Weights of a small GPT-style language model, trained from scratch on English Wikipedia.
Size: 9 layers, width 128, 4 heads of 32 (1 for keys and values), MLP 512 GELU, vocabulary 3479, 2.01M parameters.
Training: 101M tokens, 3086 steps.
Each number is 128 + 32 x the weight over its row's rms, rounded and kept within 0 to 255. Layers, rows and columns count from 0. Numbers have three digits each. The size before them is the row's rms in percent of the matrix's.

# layer 3 MLP down (transposed), 512x128, rms 0.121, rows 49-74, columns 0-127
101:174143109140172133163162168132151115149136093142125120137091114175136110127087104146124150118110103142064111149166126127151235105054146099135158106129162159131110124082076081145135122155082122126166117119126133087170166146106140125117187147093117130103116142084104124123074129119176026128117146108097185097185105093110077080094136123072133152155126175164158153088112125185105177080171
095:146122099154101138126155060103090103148154132170076090178121184172167098133079109105112064115134119158113131050191163185132151127151135102128127178101109134124177101110094079095056124129126177161104096157138154118139131137161109143167051102114076116135114135092154121106110156130161143128093129135100105134105109116177153093218078087204144087101119151153122096112096102144125139134079
107:161146139118070135095120121181102100083152092081077106117084126115146112075121135140110141145130134124159116095160171090165154187098151126140185197192134116134136153126118121147119160219101208117134080161162125127089077059095136113142133118094077165093184117109170106150144119183154135151131131139081120150124081119126138126128079093082140114089158051161110154099148093161159087118113
101:095122087086112119176149144149162121121170167119126096115129132143182146133120129154067114115111187158130132130147140134089092144109116103139105130056118115115175164141165137155095119088129137133114146151106095143186079144090073101159113081217126131156084127107171090131115069161149136147078124067143134071084140122130236127152156168173123052090135181125145182110094146108143148121081
097:116098188105147123165084128140109168125117085173120154149143159157172139095117177091173127064129139108079118144141127141123155080133085131067111175113053159151091182072136127117076194140100139114135122132144126124106104113103139155116115094128118079175120156089110183147135146179108141154060117109149105113147095065155207099170063067129162110093123132100110189173126123101112164137156
090:140168080205120138123116103076187081143141153136125116108139114144145150168100095137140100110116085112164153125134159075189161123081125098126147051119170121096144171116136138102060190050075145158090132120126124067158132222150099092213120139120129113138152149123114113089112108138161100141135140142111118114168159118153135124150126168178120136092163081143113099150171132066159169168110
113:116105111071116080104158103075148122123144108175117134149125122129089144104152087108096150103175137152138133147157133138145149166164118138105126099131128097163143113069086158180096176184114169135135151142123183098113133167148157158046168150159093064157140154134076161094058137132137164140157210157121159181088123185141131128074174097139116119114144156141215146208137133115102136085126
099:090117144165152087110104171099131184109080160046131073138153068143145160157197150086165103118135101125166117078128088085140128165106114141137091112090164097158103102145202147044133081145116165152158112134153105149142168148107088102179113128158108151100118098119115127160118109146136089118126120156085107101087192130147071170179112138151119136115195115138118091182098143078183136139156
090:164120179155124112166095126203140141099080129158137210141132135077140101108158146106097113131153137148107143122119144097164158120130116132142095099114196164173146115214112108138166213186074149076124068098147080103102135193112127084155134118107110131143124124069078112124098116126110085183118131180107147072138161088125114090127125186125140118176133117133116118171161136166145108087187
098:105108120057084113100167102120107134142105103155176128120116098110122133116089136086103093097150134199124140131143138107164079190139124129147087151149139211114093177061083150146092152070174122104091142167072116149176113118146111139117142138109103084105124118095163101140172117121166135146126119096085118162126116141141088138154177178116090191101156191057165116145072113109131205075127
095:155091192148121178098133172165164073168158158132117116066133188127080054124176085123139171150134092140161109122155139116121104057087152189152093112095135164127132128179142152107204089107087129146134131102142143122149106155173112124194156114138175161161178124162060066171107128117110134104131135101089097098143174113108124152155159081122154128064135144150105116156135134153145119122190
090:140130119148151174145148143107146174165129131104182103169086135142044105108080176128080077163170123129109171142136119106140096155133085166170157085141162145121099059102128133113127109078086099149097101099145111176172139146100186129144169138118136151145151125071035104141143184177139081139101188128143118114101139118156127172152097124105153179144109163121123160138148075155074106100207
106:110096147094160123150117163096111163142104100127177116111092136130077153118122074132121128118056182130140154103137145070086127122170152132098109080073150094085215156075104161180151195111173147177140147143171093125117139066065084108148168133138103100125125112118123130129109093097140193164129157095154184101142173156153134099087147083160105192093124125134097122074090115130110099173137
116:155108158126129089147166111080108170100155109095162124127141124094113145074130064186109115181142107187169127143104113154070150090120126119139155124134113162167112153148153082101143193110110118044138107128172045040168089167104148120095092117094116136108136080136131121186157158154147086094108105122107111191099117108117088170106180188149154060139123143124157134134090117128162092146134
099:137134099145158036140127140131144088175097127136124166082129153148133137091083101170102154178129118176096127087164160114107081094125153103082106159158138099159139077170153093115188163121133089108097146180081133155061137155110150111130150154121113144066107118073135145074121154142128135154083171146136122134103117120177129105131186113092051170190159064085093134103055098132134137100118
104:094108097092085060104163158072143180117129098141089148163138046175171100164119170152148100121126120123103094134117112142142171129089080159129132132153223081090116134133116092119134140124151140103112119063164106081159095119105098087122128168151127110117189140127119175124148143159103134077142160121095141132044084135149158112098146184087063096129126125142145157145141182065150183127094
096:118129109113138110088175108092084187101123163087171167114105168123143150141109164129124074108073138146131152091173097152141172183174131166136100090137147124157091163121186104100145138109132145196075168149102161131151239103091128132150184170195145125079112086153174149127124100090133126156103113118123120129116117120159099093087206098134130079167177105128115126171107140122179152151098
108:103119122155182159142132137142130171130173109157164128173066158097134138146112136159089145141109097134129137153076081126156194177144093159112183111183147120114130101107147168118143070167125143148138079127201076159089168106130116103163149177125180141144079089123183113119138121171124120150200154138099118117141095115143135159169142107130150183176221127091087136117073100171153115184171
093:073143163174153090115113157157162162115115134099121168111140110073145113133098140153136099156123139102160098096097120137167188090167076139168136140187102113115116151177131113087152137153042072087104123107105125066083117074135102149094082039119144181123110144134112103066176157171123108108154150127073102084125128114103145141158103109105206140071140097117132104115130141131107091162061
106:132145132134090168107084109167153079140152108132078121149130138188152095151123074152081127090118211112144139200129139103107109166114153068064144082175149068192123161167115129116128074097129122142113113074113085136104120147172118189124076129138132115084140127141117199087099086100167151075127103144121100152146136105122104138049067129116100101130154094156151160151077122119094143167108
095:156161145235062075146061135136142142093135134118158125151152135130136223172114107103131071106124117138112134163108063127112128150151116086063158099128160101152161118122127136164182143147153174131133151053103137128120135160132100167085159174170150113134136143166084179097150128173141081088121116095079117108047106133154121140126117088125104117202135133151174083150120124124127172135124
088:129186163155137156099140102101217156101116146111155133139156083092133077146104145111163126110097115118100109092088120104094129102118120119161152118176124128167170099195135110112073099162152168105174169177147106128170160115056099062127111170127145177128111108144075128068147130133121173103087097106213074145126084109127114104158086120137148147178093166153097105127084193132147090131173
105:128188139098143104106126141129106116116156092141076137175159136071122106106102104141138128118088091103078092046123128130151105170096122091112080114107128080115156170155132130151076127060157121134150112137072198123109132101133137155073117081183127143143129136141208109180158190131120133136141137093086116129161092163130169054155163089097106087176109125143179161101075137109092198097139
097:087168127119125134165127069107120096118235142180205101117158139153117128101160102128166120121139107144170160139176127134165112092134165185134181117171152139112125145214054096159104107110118148080097118147173123143141128153116137136135156148092155068110173179108168104152083102157168115157157134103194136105115078134106142165086140177086125132077143184146116151142109115105143149162080
108:082163098138128164128157149098136133092101063087063147191127176159138113137150105146172094158123183188134126107151104117068123128123176133144146169098065128168112152094134061115193079100131064117124161096074111098134123182119128156145146109115076157109121165149187071182105126176152116104078129079143127136082105140141130112110103100090089125121162140167141151146140176094172131111077
101:177147127101125034135135173155164181115172115108109171083061059158163111152124134144141150152120156137095171096118114117113105158142123093094141086083094091154117090103137134124167073139106139166109102099173112164081104122053126130105139123109157089057115149124154093112102151085135075167123146083154159161148108153075118115204081099111131156122102125095133214163091128129117120092133
# layer 3 MLP up, 512x128, rms 0.136, rows 50-74, columns 0-127
096:129105107105193148113115139103083178118125127137136070094119112080150095107116090108153182044070174147238137096091113156136145099141127093145126094129113145109130176096132132170103178118123111070160137164130146138105136123124136089151145176168096187149138126119156135128143154057143124110178135108126164136097039147113123092081079191108121125146139073103132148123166088130132106152192
094:126133140101111076156219155081136181120162090138109139123145147072130155127109112116127150106150155115146084122077190159137170190132092178074089172140160150181154142186124125154159080143145141164158183154128117086133085170139173075179148069131162125076103125112103137115121123131161142139096128108192161099113123130042161147089098141155146163151090136143192076119138148138131158134130
097:117105126196135167090140125042100143116101146169047192086127154175119211086132145135174092127113137118137158049099069179113121106095152121161126149151112135098139125158106109077108120103122136096147106117111144123092143105097175161088142057091094097133133131150148143162175221112154100112150198156142093102129140152102110147110127130146126113175098119121193126118155087142150146111148
088:121140111153110072164147127102137093143133114137102106170077088083159167122122081143107116146109129108172150157109214104110078147073089151170179118178165118108121161155112085155150127124177178156091095163077123148143145148149116088191130129174173194102160081116141136134064132125149113090116112105043100071097106129092128079082117117152100149146091092133070091121127151163174123139156
090:119119159074150104156114114157109184135142091090148187112146122166154151109129115121129155182104143138120127113105194145172043151108131057142130093071107140202146191111124129057120063158111099163075138150108139151066081084108119175145064152143171175084114108127095125151129186133081077192126106138163110147098145119141154166134078109099136136139140148141138165135129139150088129142100
104:093072156200075059135134166118085121116157148144085095127111173163125162150181133140151102085165103157187130125124157161050131153153120100106163090108139108136149080143143135137185094090224170102158096142126149066118103150141169140114112160188091108148126099113081126111142103061147103137172125129106175153106081123166119113122140079100077123103110153153184143106139131085107159106143
098:108172075096168149137067161128128155101182106094111078102155101144168153172085176113116118159186123127146171090121138152068105131100117137137100151117138163063142149093162098122144117156237109115146072143133117159106114124153099145135144173140147171151141147164132098132102114109187142115134036078133123181167106161158154098118074138112166127176117130164037103131117128134151124170125
090:169086165203097155149127175113160110153132132157152101135169160108105101159104138168159187137150088114125047088127172126100160123102161089156146104109142100096140180132123105120076061122117114134042094136111116179129064125133158146120125155126140103074115128130088143185120073146101122133096108081164092117152069084150089163112098111143188073117080156109143189123169143093149134106106
097:139111126120091140087122092133164150088210137090087141115115131093155146130137163140106152147114131196101136114121119173106170136101175126113133183118114149115162156122108118161161110146151153114077056124129115119137118073118076169146066114129146161104061105101083096135200131151131100080174145047098128114073134145206093135084134149195171122117086136134113119173127150139176152167064
100:161170088117092170068131126112097135085123146079108119147115090099119142130129181161088127154164126114151134102148109091091162138113109158123169091114135081093066167075117117136103144181106128121096116182094206086064095133119094092103124131167113203081065110095191126138141125115102176177090101171094136204132167169134137124121066138134099142192120134173133109136172138130133147150106
100:123138127100135167140115192197095121140142079119094147085194126176182135190195140100138217177123146086163106095100137112134101117099094111115121135159158127121147163140090123182129112129166132105151174166119190105133158140134135090138063126176132130135108186128167062164116087113123168105097133158134122141169124121094115070176165093130132116101082133162129108137112155095204093174097
095:139142087089091140123118105116187138129124150218107148171121115103081117111186096165074177149055192129154123144109117155105165093131145146116138137152079065119117073183111126135142097160131129175122131176155110135140079143138147088155085105200125168150100115115120091088231115101099144161146136121107119093134083145101095124070133138134070091125154081112110112109112085168095155129155
105:176101118188103152126217083061081152169126129157124126122090092136137163093106118102079127078078161175125127168122064111101139130163156133090114129144099164114137114135105159108111169137131157167158133084162050106154109110094135108147121130142147130143086089154145147161115196160152142121154168139114101184079105170108092123109185113142076154142072141165102155084136149184164116094060
107:113141164090141168154156126116157105103134109089089131087152135104125124081150112062133132096157148138169130156153124163126125146110165163132171126105119106098168129095121092175167057105136141129094120177081108101133168136112150137105107146117173208209152136161163122162132093148057122120177167083141081119147066159066130126136030120140194112046129097119111134089167136136135111128158
105:177067185130152166131134115161109098105082160125188111157106185082121168096090084149134198162157095083126153118201126107063104150121161131179142140157135152111158129123164128138116158104160130131134091180107150159059164110122148145102121089110080111114066091139140107098124103091174111170155146152198139160150153081115156203127147142139181099128148135080094104112154093124088087143131
102:122105139080140178075135102145115142139152116118179128136127088118094104115127126125156142172144163137121166090151132120071138112129104089095102171141090127067162120069111139107078086110164157101111060143152141140037097093136131139071113098132200157132077149155149120139218118165086166102113117141146111081134196130073079140085115152142142155120096110135161169132172068116096170128068
114:144055131151100093129120076156190098128104134111111135114111128176138145129170144127145094134137078111167109165106081146090129132169163112159118112155074162083117110172121121107118121187109184176056126093189130148144165105118118062173121147198138075112150114144100166130091169063179076143107163148099137133109098109113108143091122122084042168101116110193096101111116123133151116167160
120:133112126147102153090115120133159126142093089116098119124165104132130103123159101101086103173117111098128075100094161130180137143145099164047116123160177238121167134070091150111068114116154159097141153118137149173081089089113138064113080092124112097124159142148093107171102092100142121104138092056151116138167148121103163088098104087140060093174096125126086107143181134078088117075105
099:073131166061142150165083149117165096094066111161129113115085109160093129142139150192136131069086166078148078103146161112136158130097113145116112155145155094145144125140135176154150135144148105086098171171146151153186127137118124112104176132136183071186140106183108133123047113066132156096152127104101121132182100168075088043094127094133100156168110128114119101096148118180110090148114
103:117093086071145122097158102100097089149104115103096114035153128141119070037091173163086154122109124058134122114111144120108143143172141144156127073135151143160102138147182120106064140137148092159116130117144136181117147125110084128176049086084131134159077135118165092141081156090116170144150121177184115186194128145169122147144179130155137102103093119128075131116148164111125094117147
095:095106140153180155111118172128129082158122091111102147130134158160086160141160131137119117156056079185101144170146111159121079185128151144133092118151084113088067134123078111065141171103147104163139115138133145102110116121199086148136115108121090127112097098127177164126143116119122120134186154144044185110061112175092086101113136080126090071175147151111154149100201062109157129112111
105:094135113101101156129137128126144125159116126127143163119050204142101182108141095149117145129149070125159138107112164083099119129127079159126144093100105181108154148105033116070158102127120134132176163159077168097171107112116132072083141138145090101067147151178158143099129168165130126208151065053157118157125127152123095131138200119093122102167137120171095169092088113143136099099123
108:112070089165194125115136167130091114101093115089026167124133133140134156138120145152098129124100091083123102124090154146100198113065125063116073122146152129162143153155209116085138115151124157119104126100103135131123147069185162119104122172167055161128105100145154133142145133148146156084111095125077116150094154108173152093093133110082117183146138136176096116117084207101151098154136
110:159144121119105163147094152124160112134138098147136153169119085122163132166108090133114169105129143169151094149156099123129131151087171131123149112187203093151164155181088157152193114148154116107103167126117100136098133083118142126126104147125169132163182138170046100115025136169085097073133155116107156095111194149067146143155092089081077136164108138190127084095087153087126097094112
095:114131141075124224085133144163111137084139118128139120076181120080112159095164073069203140034136151126125117141090122160216119115112124103128156067170159165143170156116173146137141175122082127125150103152124116121091094120165052125159177145147140126176107139098111160138128129122155102099141181165101108124104187127099145131092138126141094104106100133115092080145129101164181146163120